Weights of a small transformer language model: LayerNorm before each block.
Each number is 128 + 24 x the weight over its row's rms, rounded and kept within 0 to 255. Layers, rows and columns count from 0. The size above them is the row's rms in percent of the matrix's.

# layer 3 MLP up, 256x64, rms 0.095, rows 52-151, columns 0-31
size [103   6  79 108   9 164 124  70 109 130  97   6  80 116 129  87   5  97 141 100  78 124 101  84 124  80 107  74 134 121 126  43  58   7   5 101 114   7  76 114  74 108 116   5 118  80 120 108 127 124  95   7  92  95 105 116 110  72  86  70  61 114  11 134 128  87  79   4 136   6  79  56 110  62   6 122  97 110  83   7 120 123 127 128  78   6  69  94 124   5 132   5   8 139 127 126 121  75 122 110]
[[130  69 145  98 147 137 144 117 141 146 149 139 159 108 157 157 123 144 115 125 153 149 143 190 108 162 131 122  84 133 130 127]
 [157 108 128 111 152 122 123 147 106 121 116 138 129 136 130 135 129 120 128 160 110 143 140 111 150 166  86  56 132 138 125 117]
 [154  70 147  92 121 165 115  94 134 142 130 145 151 155 145 130  90 167 153 143 159 159 105 120 106 145 141 120 161 103 139 152]
 [164 139 144  98 135 133 142 115 103 155 123 132  93 149 121 137 178 110 126 181 116 101 165 121  95 118 144 134 110 146 102 103]
 [128 134 148 117 163 134 154 155 118 138 141 174 120 165 161 160 133 128 144 154 142 136 156 120 141 153 130 131 139 144 166 149]
 [135 124 145  88 145 132 104 137 133 174 116 158 129 155 114 133 161 146  93 136 202  80 150 164 127 107 118 118 122 104 131 125]
 [141  75 124 147 123 148 111 122 119 147 132 117 138 161 143 158 131 144 119 122 118 128 137 153 156 156 143 114 124 135 130 105]
 [133 121 188 129 140 154 121 120 149 171 124 120 130 117 128 134 103 142 161  76 113 160 143 120  63 133 133 113 119 114 129 105]
 [118  94 124 124 125 125 131 126 116 127 152 123 121 118 121 174 189 164  78 201 125 142  81 149  98  94 100 101 126 138 122 129]
 [116 120 109 135 124 120 113 154 137 169 109 121 140 127 147 141 149  95 137 171 136 167 131 170 121  69  92 156 149 139 143 112]
 [100  95 165  88 106 137 135 132 108 146 136 120 141 135 104 136 152 142 147 146 117 153 177 139 112 119 131 125 119 113  88 129]
 [130  88 134 126 141 113 164 167 111 126 124 177 135 145 113 155 129 141 115 143 104 129 143 142 115 153 127  90 189 125 138  48]
 [140  82 114 153 131  99  97 161 132 145 119 125 114 150 129 187 139 128  94 122 113  99 150 139 109 139 169 118 136 116 174 155]
 [109 151 140  82 100 144 131 134 115 156 130 151 136 151  92 179 146 103 117 144 122 152 168 148 134 117 130 131  90 135 122 163]
 [145  98 140 112 108 121 129 121 130 165 140 132 163 146 118 177 129 124 109 141 154  92 116 115 137 143 140 113 149  93 138 112]
 [126 116 134 142 162 127 129 117  93  98 113 145 149 116 139 145 114 119 129 138  99 108 142 156 101 132 150 120 146 117  99 108]
 [ 87 116 140 142 112 101 121 111  79 107 113  98 140 124 112 126 142 137  90 112 117 137 105 127 107 131 135 103 121 133  87 153]
 [102 107 123 108 134 135 165 110 111 116 136 119 108 158 122 143 112 159 164 125 125 160 197 115 134  95 121 128 142 119 100 121]
 [147 124  95 134 123 162 117 107 132  98 144 112 120 170 179 156 141 159 107 116 119 124 124 149 140 145 169 102 113 127 123 164]
 [132 122 103 134 130 149 127 130 159 146 145 134 123 135 150 149 132 114 117 123  65 119 128 140 112 194 165 103 147 140 102 154]
 [145 116 133 114 116 109 125 130 138 153  97 135 168 143 133 119 114 112 142 186 117 161 136 131 144 120 143 150 129 156 141 141]
 [122  81 159 137 125 137 134  98 135 144 131 108 105 174 145 137 104 126 142 126 120 130 186 139 156 118 116 111 113 145 139 117]
 [139 115 157  83 137 125 110 149 125  95 136 151 129 113 108 131 149 148 111 114 146 152 185 115 101  95 127 142 101 129 111 137]
 [139  97 129  65 116 132 122 145 190 144 147 129 133 142 140 122 135 118 109 102 152 134 128 153 129 124 148 136 108 148 169 124]
 [124  90 155 160 111 143 130 146 141 145 114 133 113 158 132 119  97  92 202 134 125 191  95 139 109 134 172  92 146 119 113 130]
 [166 131 123  84 113 141 151 114 133 104 143 147 106  94  84 138 144 123 120 157 150 124  79 146 154 143 114 132 114 168 153 128]
 [115 179 113  97 121 124 125 130 144 128 131 120  98 108 147 109 157 181 152 134 138 112 136  93  92 176 104 120 154 108 121 145]
 [135 152 132 119 132 159  81 132 134  99 167 116 112 145 130 128 104 119 117 134 127 105 100 123  77 139 145 116 108  87 142  98]
 [113 109 121 106 145  89 116 119 115 185 125 125 164 143 136 142 142 151  90 163 133 110 148 171 144  95 104 150  98 135 159 120]
 [117 144 127 121 136 127 145 143 150 137  88 110  82  96 113 139 108 110 147 161 157 100 125 161 104 119 118  83 139 125  83 148]
 [145 165 116  67 146 103 118 143 107 129 151  96 147 162 163 113 178 123  98  76 142 117 101 156 127 120 103  98 123 127 132 127]
 [151 113 181 103 108 116 179 127 108 105 106 121  87  95  99 172 146 156 123 133  76 123 110 129 132 113 123  92  96 145 147 171]
 [129 128 131 110 143 122 121  97 164 118 122 114 141  85 145 164 140 148 122 131 149 134 116 120 135 101 171 141 147 182 142  85]
 [121 110 100 118 116  94 116 133 129 124 111  93 110 136 125 140 113 121 107 120 106 114 108  87 115 121 126 117 102 141 107  78]
 [ 86  94 114  90  85 118 128  90 139  94 104 155 131 137 147 117 119  99 126 129 120 116 133  88 117 113  97 117 120 100 119 142]
 [136  46 135 117 133 127 134 119 142 145 122 155 126 160 140 152 108 135 147 141 127 158 136 158  85 133 128 111 147 113 128 137]
 [135 100 126 136 131 146 106 128 146 132 125 115 132 164 179 135  88 115 132 122 126 185 117 110 107 188 149 101 103 131 123 135]
 [138 133 142 116 163 130 162 131 140 130 149 175 107 147 183 156 128 121 139 139 128 151 140 104 140 154 131 133 149 141 156 149]
 [ 99  94 130 113 111 152 110 117 176 118 143 122 110 138 129  96 111 121 148 120 118 104 116 148 108 137 145 111 154 144 101  95]
 [ 93 146  88  81 115 128 116 130 129 107 114 117 121  94 132 112 139 153 123 107 145  56 112 127 120 184 155 144 121 126 128 143]
 [154  87 134 100 174 136 154 128 141 152 145  96 105 112  97 142 110 135 167 137 147 147 129 139 170 112 118 172 122 148 111  96]
 [156 150  99 127 144 142  82 145 137  94 136 134 159 155 114 132 156 148 148  86 142 110 137 142 124 122 150 138 106 201 106 121]
 [157 136 122 128 153 134 131 128 138 127 106 143 107 109 102 133 113 123 152 124 157 129  97 156 116 106 144 121 134 154  88 120]
 [ 85 117 132 132 110 146 116 128 130 122  87 147  87 120  90 118 125 165 112  92 145 150 134 165 153 175 133 105 139 116 161 107]
 [ 88 125  96 105 124 102 135 134 135 133 126 118 138 141  94 149 167 135 125 142 155 127 120 186 103 114  98 123 101 105 153 113]
 [119 144 135 121 132 124  90 139 131 121 153 103  74 132 117 171 155 118 128 136 171 170 134 126 112 136 153 135 162 143 128 120]
 [113 121 150  87 184 129 118 145 139 137 141 105 168 129 132 138 147 182  99 121 149 118 136 132 108  95 144 100 107 106 137 158]
 [114 102 151  71 145 124 149 141 115 122 124 144 150 155 111 114 179 120  84 160  92 140 134 148 148 127  82 118 142 117 156 128]
 [155 103 113 116  96 167  98 153 130 141 115 126 133 150 158 140  86 126  92 103 176  83 144 146  90 120 174 122 134 143 138 139]
 [118 121 155 120 145 137 109 104 106 178 102  93 121 152 187 144  81 173 174 128 151 158 131 121 112 130 117 116 116 170 123 126]
 [ 97 120 116  97 121 160 137  95 137 160 112 114 132 106 145  91 124 123 149 111 144 109 153 114 102 112 154 123 128 195 153 114]
 [122  89 122 131 186  97 120 160  63 153 113 135 124 121 110 155 133 122 103 134 133 141 113 117 148 168 151  92 126 160  85  99]
 [167 117 123 154 100 112 141 105 145 107 123 108 176 122 137 157  97 171 158  94 131 133  78 103 168 112 119 123 128 186 108  99]
 [ 88  82 101 118 102 142 108 132 143 130 142 125 132 140  98 129 190 165 130 131 122 166 108 151 129 100 128 127 119 120 127 106]
 [162  99 136 170 124 125 105 150 117 132 118 115 119 110 119 151 168 120 114 131 122 115 172 139  99 157 180 158 130 132 123 115]
 [101 131 105 105 106 165 118 118 104 129 143 136 164 126 145 141 109 133 157 104 131 189 110 125 120 111 166 118 107 111 172 128]
 [136 116 152 115 112 107 150 125 144 147 144 150 182 116 107 109 136 112 115 152 127 176 127 158 112  94 105 120 108 106 120 105]
 [147 125 155 131 132  85 136 151 142 147 138 143 101 131 125 120 125 116 147 122 118 101 144  87  75 106 130 131 140 104 112 128]
 [126 117 174 130 128 149 120 143 140 114 123  93 154 100 116 134 178 145 112  97 184 138 150 137 116 140 158 120 130 175 119  95]
 [148 104 105 170 146 131 105 105 143 160 146 121 154 162 159 125 126 180  83  85  79 120 128  94 101 134 141 117 125 131 141 118]
 [110 132  94  92 101 119 137 126 136 141 154 113  93 141 120  87 153 107 128 133 143 122 134 111 168 123 134 116  92 167 104 150]
 [148 122 127 109 151 140 114 125 160 126 144 109 127 130 171 118 106 148 125  91 127 115 152 115  94 129 150 124  81 134 112 128]
 [148 140 147 143 140 177 157 157 178 138 150 170 132 160 156 143 147 141 143 143 128 148 161 137 165 165 138 134 147 136 167 146]
 [115 136  86 103 130 124 101 149 145 151 131 177 146 108 147 139 161 172  96 154 127 101  86  87 118 112 123 136  98 146 179 116]
 [163  86 156 134 103 141 131 134 132 145 127 120 134 146 180 124  80 145 114 126 135 133  92 143 156 153 150  99 118  80 129 146]
 [160 131 106 110 112 192 135 136 102 151 167 140 110 128 140 155 122 168 101 130 115 125 115 123 104 173 133 119 120 114 153 156]
 [ 76 109 127 135 117 146 163 129 140 158 145 123 165 141 101 112 102 183 133 155 128 180 113 132  97 141 143 151 121  97 132 100]
 [163 136 125 150 150 156 122 136 161 185 130 136 110 118  82  93 108 154 127 118 167 134 121 129 115  74 147 161 121 163 109 141]
 [146 158 110 106 161 136 141 102 107 143 168 136 178 140 136 140 171 165  59 116 144  90 118 140 137 152 141 110 111 138 151 172]
 [105  80 116  70 155  98 148 145  85 112 128 121  76 153 121 137  84  98  97 126 117 114 109  98 107 123 132 126 123 141  95 125]
 [158  97 139 139 100 161 142 132 138  81 140 110 154 142 127 116 169 159 108 138 134 130 131 121 156 130 143 151 158 109 162 152]
 [164 139 136 103 168 121 125 123 138 128 146  75 115  86 106 134 125 142 153 151 140 130 115 142 154  85 104 153 119 146 140 119]
 [166 171 140 110 133 110 117 122 135 113 173 107 114 142 147 134 168  94 111 147 166  99 101 160 150 129 142 110 123 113 126 129]
 [102 133 128  99 150 172 134 103 160 122 134 165 138 116  77 123 120 101 109 181 133 128 104 129 154 158 140 145 166 166 121  88]
 [138 170 149 145  67 161 126  87 195 129 122 106 136 129 125 101 119 128 154 113 145 119 137 150 145  95 116 160 111 119 151 152]
 [158 137 128 100 107 124 119 161 164 120 113  69  86 122 108 134 135 169 203 105 133 123 149 108 135 115 173 136 125 116 123 118]
 [159 144 120 128 106 164 133 133 130 132 145 122 154 175 126 155 123 116 126 174 168 132 129 111 100  83 147 122 123 125 131 113]
 [137  75 116 141 156 144 119 138 123 142 146 116 108 168 144 166 111 159 137 153 139 117 141 152 113 156 162 124 154 132 144 105]
 [167 136 139  84 136 127 131 118 115 145 156 145 157 133  95 167 143  77 107 148 156  88 121 156  89 172 137 127 105 145 138 144]
 [103  99 100  82 124  87 127 147 104  97 104 137 115 135 129 153 122 122 128 152 139 116 157  95 138 111 109 108 126 150 131 107]
 [139  94 149 167 127 156  93 131 149 156 135 109 128 132 159 117  87 129  91  99 146 159 112 124 109 142 105 100 148 131  99 119]
 [115 117 149 113 124 121 129 163 141 132 118 153 116 112 115 136 201 102  99 153 135 129 138 138  90 132 129 132  81 110 142 131]
 [162 136  92 124 173 145 106 133 126 133 133 110 163 135 143 149 153 111 135  70 110 116  91 139 151  97 131 135 120 130 134 166]
 [127  96 126 113 137 120  72 154 115 150 144 145 152 124 139 146 165 150  92 130 145 126 165 110 111  97 129 132  77 144 148 124]
 [129  57 100 120 141 158 161 121 143 129 134 126 170 136 125 122  94 200 141 154 165 116 148 108 118 104 134 157 129 143 116 142]
 [105 141 131 131 141 103  96  82 126 132 111 105 102  65 119 113 112 124 131  97 147 163  87 136 118 114 147 152  78 141 113 154]
 [126 123 112 132 138 125 132 138 123  91 190 115  92 118 169 179 175 101 114 127 129 123 117 128 101 150 120 142 145 146 146 147]
 [125 118 131 116 127 117 142 132  98 115 126 114 129 137 136 105 166 103 118 165 138 103 156 172 155 155 135 105 116 174 102 101]
 [121 113 142 104 135 158 111 139 108 133 159 129 142 135  67 122 160 121  97 129 145 122 181 129  97 133 127 118 135 117 100 104]
 [146 145 130 122 104 166 151 112 193 112 133 147  83 140 156 114 103 106 145 123 120 109 148 100 163 111 101 118 109 117 193 135]
 [132 159 146 104 122 134  84 148 131  99 133 128 136 115 141 132 135 140 132 176 151  93 137 114 117 148 147 108 114  75 139 139]
 [109  97 147  88 106 165 182 145 166  95 124 188 108 147 147 136 124 138 144 128 124  91 158 107 156 118 139 142 154 146 159 105]
 [167 172 151 164 134 157 127 125 176 172 140 143 170 131 139 139 139 152 166 145 156 143 139 154 136 120 136 172 126 153 151 164]
 [135 163 101 102 130 131 132 147 115 124 135 151 152 150 134 113 108 147 132 183 188 115  91  90 116 136 132 121 105  87 142 132]
 [137 146 151 119 135 123  97 166 155 112 142 139 162 120 146  96 139 113  84 123 164 133  73 158 137 152 125 109  87 181 147 148]
 [159 111 124 149 155 146 108 183 130 123 103 118 120 140 148 117 121 142 147 111 114 116 140 126 115 179 181 131 117 112 139 127]
 [135 137 124 103 102 141 138 158  89 152 158 114 108 182 106 133  90 117 153 154 145 119 175 147 111 127 162 127  96 167 119 122]
 [127 132 103  76 125 140 102 178 150 147 109 123 126 163 123  94 133 116 127 100 165 148 130  95 169 131 141 106 119 113 132 133]
 [147 144 116 128 143 153 138 134 120  81 142 122 133 133 109 107 143 131 135  75 122 132 148 134 111 140 168 115 101 130 103 140]
 [ 94 112 109 127 145 134 103 105  98 185 176 102 174 130 118 133 104 127 111  92 101 174 159 159 100 111 118 106 148 130 160 112]]
# layer 3 MLP down (transposed), 256x64, rms 0.0679, rows 52-151, columns 0-31
size [112   7  64  89   7 161 102  61 112  93  83   6  50  98 127  98   6  85 141 115 101 140 106 122 133  82 102  63 134 109 126  44  55   6   5  86 117   5  62  94  68  81 131   5  84  68 117  99 130 107  74   8  98  94  81  97 111  64  59  57  84  89   8 131 171  74  72   5 165   6  60  48 120  56   6 118  85  85  68   8 102 122 136 163  73   6  54  97 150   7 103   7   6 141 137 110 107 105 137  78]
[[141  94 144  94 130 110 137  96 166 146 163 156 170 128 173 159 137 156 124 105 157 108 115 156 113 142 124 154 103 118 145 116]
 [109 107 152 136 145 122 124 116 133 131 122 115 128 127 128 114 118  86 135  81 113 125 133 134 132  81 153 190 117  85 136 102]
 [126 162  98 144 153 105 127 149 139 142 120 120 111  83 116 125 181  87 120 103  85  83 147 144 129 103  75 138 133 153 115 111]
 [ 85 134  97 126 105  97 117  76 115 122 113 165 169 126 131 138 111 126 142 128 165 130  97 151 123 100 118 151 112  88 158 153]
 [175 149 151 159 126 143 115 108 136 144 123  78 116 110 116 113 114 122 137 109 155 151 105 179 122 130 143 178 163 117 121 100]
 [121  99 120  97 171 159 115 146 152 158 148  67 115 145 151 138 113 127 104 133 113 159 142 105 110 148 132 152 113 143 130 121]
 [135 133 134 149 133 165 101 126 132 114 140 122 143 135 131 171  77 126 157 103 131 115 124  93 118 151 169 137 138 156 100 111]
 [128 134  68 130 150 120 141 119 160  80 127 107 132 136 132 120 142 125 110 173 136  97  83 134 158 124 134 122 149 134 100 124]
 [117 139 119 122 133 128 127 116 141 118 123 146 136 143 121  85  74  78 192  62 106 124 178 117 145 133 135 138 104 131 118 125]
 [129 117 158 158 146 138 177 155  95 107 134 169 100 149 152 130 110 161 131  96 113 107 126 112 175 133 168 111  82 159 113  95]
 [115 179 117 179 125 118 148 114 136 123  80 116 144 129 139  99  84 143 116 115 135 134  74 133 121 153 109 156 142 122 156 130]
 [116 162 141 125 150 143 126  73 156  96 128  73 149 131 168 126 127 123 146 138 141 111 118 132 137 134  94 179  89 125 147 203]
 [116 124 100 161  97  96 126  81 143 102 120 176 131  83 100 158 117 119 117 116 108 171 134 147 100 128 104 119 150 145 153 145]
 [103 163  95 125 101 114 154  77  87 157  87 143 120 114 123 135 112 131 145 141 166  89 109 159 124 140 122 172 105 118 147 124]
 [ 91 125 150 146 131 121  88 139 117 137 135 129 152 121 120 107 152 116 155 128 118 125 102 137 100 113 103 204 131 158 137 108]
 [138 143 101  75 110 127 105 116 151 178 131 108 119 139 102 115 136 131 120 115 131 142 108 111 173 134 135 116 117 129 154 134]
 [160 107 118 129 131 118 131 128 156 144 123 158 105 120 137 107 114  72 150 122  96 141 127 124 155 111 122 165 143 110 149  89]
 [137 152 140 160  99 122 134 152 131 153  99 109 152 102 105 109 137 103 121 148 143  99  83 155 104 144 120 166 100 137 164 119]
 [126 105 140 113 107 144 157  79 101 151  95 120 138  97 115 154 126 140 141 119 108 146 157 130 156 127 142  94 127 162 130 127]
 [157  97 150 114 105  97 150 120  85 120 117 111 116 105 110 101 142 122 161 145 116 149 107 105 136  96 135 136 120 130 143 102]
 [128 128 127 139 113 141 137 113 139 121 160 150 109 102 129 146 134 147 113  74 132 117 130 128 158 114 126 119 137 102 115 122]
 [ 92 123 136 151  93 126  93 170 139 133 107 112 116 116  88  90 130 111 149  86 146 154 130 128 108 111 104 134 115 154 137 117]
 [142 130 158 210 115 130 149 117  72 125 101  93 115 134 114 116 107 159 144 140 120 117  98 125 139 157 138 166 156 152 136 124]
 [131 154 122 172 140 138 124  98  84  93 128 138 134 139 129 159  98 140 125 126 112 111 166 112 125 134 158  99 152 116  76 157]
 [158 131 133 130 152  83 148 129 129 152 137 139 109  99 105 103 126 125  84 159  88  91 156 113 128 116 109 171 149 142 154 139]
 [ 70 125 118 156 126 111 118 153 106 141 111 137 113 157 142 119 108 139 133 120 115 128 162  87 113 129 137 136 137 107 105 138]
 [109  81 111 127  99 143 116 130 138 117 147 161 151 123 100 126  86 110  90 148 123 177 151 154 171  91 178 135 123  96 153 117]
 [106 157  97 135 103 118 160 131 110 122  73 145 129 121 121 139 137 145 150 120  98 129 142 147 137  86 102 119 112 130  90 154]
 [126  97 141 126 157 113 131 137 128 124 170 155 117 160 132 142 117 145 153 121 128  94 142  97 159 126 196 169 132 125 125 152]
 [111  89 165 123 116 111 135 102  63 124 150 137 134 141 118 119 148 161 120 154 120 163 150  79 115 137 121 144 112 123 148 118]
 [103 106 105 175 115 128 139 126 140 129 126 164 122 108 103 160 121 147 129 125  81 109 120 103 138 139 148 151 118 127 114 138]
 [100 129  62 152 139 125  72 127 127 147 146 129 156 156 144  83  99 101 136 101 184 141 134 122 125 149 144 173 150 112 108  86]
 [ 80 138 115 148 111 128 129 148 111 114 124 166 127 158 129  99 110 123 144 145 109 153 126 126 127 142  57 118 138 106 121 161]
 [117 127 135  98 113 129 112  73 115 100 132 120 103  96  94  83 126 146 110 124 136 116 114 146 109 129  98  99 116 102 128 147]
 [155 147  95 151 119 119 109 149  61 154 135 104  86 104 101 134 102 131 124 104 124 120 128 145 124 103 141  88 146 121  97  53]
 [156 172  66 130 161 131 114 122 121 131 135 157 154 102  97 114 129 116 103 107 113 104 133 109 189 106 147 108 173 148 179 106]
 [107 129 126 121  80 107 149 125 116 151 136 130 109  85 119 134 159 131 169 133  75 114 138 143 127  90 110 159 174 102 125 150]
 [136 143 141 153 129 160 110 163 105 139 134  88 145 142  89 118 107 146 131 118 176 128 133 176 137 146 135 132 172 107 110 101]
 [159 179 134 153 125 108 197 154 105 142  87 145 133 126 108 156 142 115 116 136 105 150 153 112 136 119 101 138 107 121 138 184]
 [122 135 122 128 140 143 148 137 124 148 142 173 108 167  84 136 141 111 120 130 141 188 195 127 145  89 132 106 134 108  88 116]
 [ 85 180 137 154  78 118 114 128 123 104 106 177 143 132 166 118 150 124  88 109 112 109 116 120 105 145 154 111 165  91 166 148]
 [118 161 170 137 124 108 143 160 128 122 134 101 145 133 135 121 101 101  83 161 120 108 154 121  99 142  97 157  80 127 105 129]
 [116 123 116 157  82 111 127 142 121 119 140 118 112 151 132 127 133 132  94 141  87 144 160 116 132 130 134 139 105  99 190 149]
 [171 112 151 110 127 130 150 115 103 137 143 143 135 128 140 142 134 117 149 131 141  82 113  85 124  93  67 131 108 122  86 119]
 [123 138 171 128 152 135 139 114  90  91 100 129 112 114 139 125  63 133 122 136  99 168 149  94 102 142 105 113  54 140 100 103]
 [119 175 124 125 113 131 117 108 123 107  94 181 145  99 128 134  88 132 150 107 121 121 142 126 138 127 120 121 132 108  79 144]
 [ 93 140 111 135 126 123 105  80  76 158 142 169 175 154 140 102 116 127 160 110 160 159  86 119 160 126 131 140 128 142 125 122]
 [118 121  99 161 126 111 151 108 111 158 147 145 120 113 131 126 100 126 182 106 168 105 107 133 105 133 183 158 108 155  93 107]
 [ 94 135 143 118 165 117 162  73 112 111 122 182 167 124 154 117  93 131 111 154 152 139 143 131 124 128  78 136 128 114 125  86]
 [168  64 117 186 117 126 125 171 111 110 126 123 127 129  90 105 167 120 154 134 111 112 154 132 107 131  79 175 119  96  99 114]
 [144 108 142 134 115  86 103 169 121 100 121 145 146 145 119 178 149 133 124 141 114 162 119 125 132 105  86 154 149  59  75 126]
 [141 131 149 115 100 150 137  81 179 105 133 121 127 144 138  77 114 112 122 132 105 128 133 135 121  99  87 158 119  98 170 148]
 [ 64 134 104 124 139 145  90 169 122 134 126 162  88 161 121 110 134  93 112 146 115 121 180 150  91 140 136 143 121 104 150 158]
 [130 188 167 127 136  96 153 101 143 122 123 166 133  98 132 128  55  92 132 125 144 102 127 107 148 135 126 139 120 106 109 151]
 [168 133 118 181 114  91 115 113 134  76 122 142 109 131 137 142 158 110  99 115 137 142 160 125 125 149 204 144 134 106  93 114]
 [143 102 113 102 140 138 115 130 117 156 103  92 121 127 113 116 142 111 121 157 119 113 155 162 124 104  89 162 138 146  69 106]
 [120 123  94 138 113 137 122 108 136 122 140 142 107 147 156 151 120 128 148 111  91  97  94 118 138 144 165 131 192 181 136 165]
 [101 124 127 155 131 158 137  79 144  93 118 100 152 104 136 113 118 136 126 120 130 168  83 162 146 150 110 137 140 152 131 100]
 [143 145 148 138 123 136 148  73 141 107 138 130 137 120 133  95 118 131 117 158 162 134 133 105 135 119 174 172 133 142  96 128]
 [ 63 153 128  98 106 125 150 105 120 103 112 124 121 112  78 122 130 118 182 141 154 132 118 155 146 144 121 159 142 118  94 141]
 [139 116 163 165 142 137 136 135 122 105 130 157 135 116 127 159 103 160 107 119  92 135 139 115  80 131 156 114 162 103 125 130]
 [127  95 110 135 140  92 139  99 119  90 120 131 142 139 145 162 122 127 143 115  89 104 177 100 100 147 149 103 145 104 174 138]
 [158 157 143 140 128 109 141 115  79 152 140 103 138 137 120 163 132 160 144 139 188 114 131 154 130 116 116 132 140 158 119 137]
 [111 121 166 134 112 109 136 124 107 124 134  94 132 167  99 113 140  89 160 104 168 163 150 157 157 104 127 131 109  99 127 155]
 [116 123 135 103 164 126 137 112 129 101 146 147 176 115 117 168 133 159  92  88 108 102 157 128  99 113 139 118 108 153 147 118]
 [134 142 117  84 111 110 123 112 111 108  91 142 124 111  95 135 158 129 178 138 121 145 143 128 164  89 117 117 105 100  97 140]
 [157 188 138 120 103 117 103 108 140 118 111 148 109 106 129 127 131  97 120 123 129  85 129 147 173 113 139 139 156 110 143 133]
 [ 80 101 138 120  97 134 121 131 102  44 126 122 143 132 147 146 140 133  84 130  89 144  92 102 112 147 112  92 105  96 139 136]
 [126 141  97 113 144 144 152  57 116 163 149 163 146 120 112 157 149 132 100 129 106 112 126 119 124 126 136 126 135 123 143 156]
 [138 144 148 144 102 127  73  66 142  98  87 101 132 119 125  85 116 123 130 106 134 164 100 156 124 135 112 120 140  86 162 135]
 [109 159 153 133 140 139 139  67 129 134 121 152 114 106 141 105  61 117 157 119 126 137 149 108 160 121 175 155 166 118 109 120]
 [ 71 108 146 163  92 131 127 141 104 120 119 187 121 157 144 114 123 125 111 104 124 158 135 113 122 167 131 117 157 104 113 129]
 [120 147  76  92 149 165 112 131 129 151  67 141 141  79 119 159 150 148 110 123 112 101 125  79  98 128 121 115 146 157 121 138]
 [127 142 116 165  99 107 172 166  94 129 146 126 129 122 162 129 142 142 155 126 124 125 154 125  93  94  95 133  88  85 127 170]
 [121 127 100 134 155 109 131 194  82 138 139 163 129 115 126 176 158 157 125 139 137 117 149 106 112 147 165 101 125 149 104 121]
 [ 71 130 110 138 134 127 155  84 137 138 152 200 147 137 134 139 129  99  74 158  97 132 107 153 108 147 119 126 113 145 139 154]
 [122 173 118 124 105 112 117  85 106 146 116 162 132 102 128 139 140 139 152 120  71 123  98 150 147  98  86 123 121 113 121 169]
 [125 138 131 125 122 112 150 102 150 105 157 136 150 132 124 171 127 108  98 138  99 147 145 130 141 146 145 133 138 130  85 125]
 [111 164 138 120 124  93 121 142 152 137  90 113 120 117  99 116 140 131 162 121 157 130 145  85 170 104  69 104 116 105 162 149]
 [138 142 163 134 127 141 115  79 131 138 113  86 111  94 127 100 115  84 116  93  98 146  97 161 101 106 136 151 128  77 144 110]
 [ 97 146 125 120 132 128 207  75 131 145 115 149 130 118 105 123 143 134 117 135  82 125 119 133 144 176 108 141 166 142 173 122]
 [123 153 118 160 147 102 147 138 155 132 135 151  95 154 139 115 134 123 135  97 147  97  95 114 123 145 145 166 128 109 170 121]
 [134 116 155 126 119 108 114 132 166 135 184 112 119 128 112 121 132 122 100 126 149 116 169 103 121 144 152 161 112 148  98 117]
 [109 116 174 160 151  90 127  90 133  92 175 124 143 123 142 115 113 159 127 113 138 130 146 120 126  99 146 139 131 144 110 125]
 [114 177 131 129 105  95  67 128 129 141 108 155 107 123 121 132 166  78 125 120  78 127 125 131 138 139  98 140 156 105 132 117]
 [125 113 139 117 108 157 165 195 130 148 161 175 152 177 119 121 148 132 120 143 119 108 157  95 126 139 118 103 157 126 116  98]
 [106 165 111 120 130 134 133  76 136 133 104 168 145 117 128 127  94 136 164 124 110 134 152 123 153  81 113 126 127 104  74 127]
 [121 147 152 138  89 140 124  96 123 142  90 116 122 107 149 138  92 165 124 127 119 161 112 110  84  87 145 122 146  88 120 144]
 [145 105 139 137 153 122 104 133  75 109 121 124 157 135 169 135 100 141 156 147 143 130 123 135  85 149 126 123 129 136 152 138]
 [134 134 118 128 121 118 114 153  65 144 130 108 131 114  91 164 129 172 110 116 183 124 124 146 108 142 120 117 139 127  87 111]
 [126 121 165 115 112 105 132  99 136 101 116 105 145 117  89 114  80 157 154 155 133 132 126 143 101  96 115 137 173 166 128  84]
 [175 177 122 158 126 126 123 109  94 144 140  77 129 127 138 159 132 137 128 147 159 155 121 171 115 142 102 120 149 129 147 157]
 [ 93  94  91 115 113 120 142 177  98 102 151 139 112 110 118 128 154 151  94 133 104 126 134  99 110 124 150  75 120 144 104  99]
 [114 113 175 122 116 149  98 114 144 158 151 107 124 108 112 145 148 129 117 116 129 155 162 164 106 102 100 154 142 146 123 120]
 [130 132 166 137 125 128 142 104 122 113 126 150 133  88 103 171 123 121 189 138 168 129 125 152 110 191 111 116 144 156 113 129]
 [133 124 109 134 138 113 117 155 157 107 115 152 161 118 103 152 180 122 122 109  92 144 153  90  99 164 140 140 120 108 142 140]
 [116 140 110 132 125  93 157 109  97 125  99 169 115 130  93 114 120 133 169 156 133 138 148 120 100 127 118 153 150 118 124  89]
 [123 144 123 193 125 136 137  74  90  85 158 140 129 132 137 135 113 132 136 133 105  88 137 142  71 121 151 148 120 130  95 142]
 [156 109 168 167 154 116 114 145 101 138 131 102 163 146 166 129 129 158 109 151 112 148 141 150 101 142  92 159 129 102 155  97]
 [112 165 109 148 104 118 179  85 136 164 114 116 151 142 119 107 131 163 148 166 106 141  81 140 103 109 126 139 166 101 138 130]]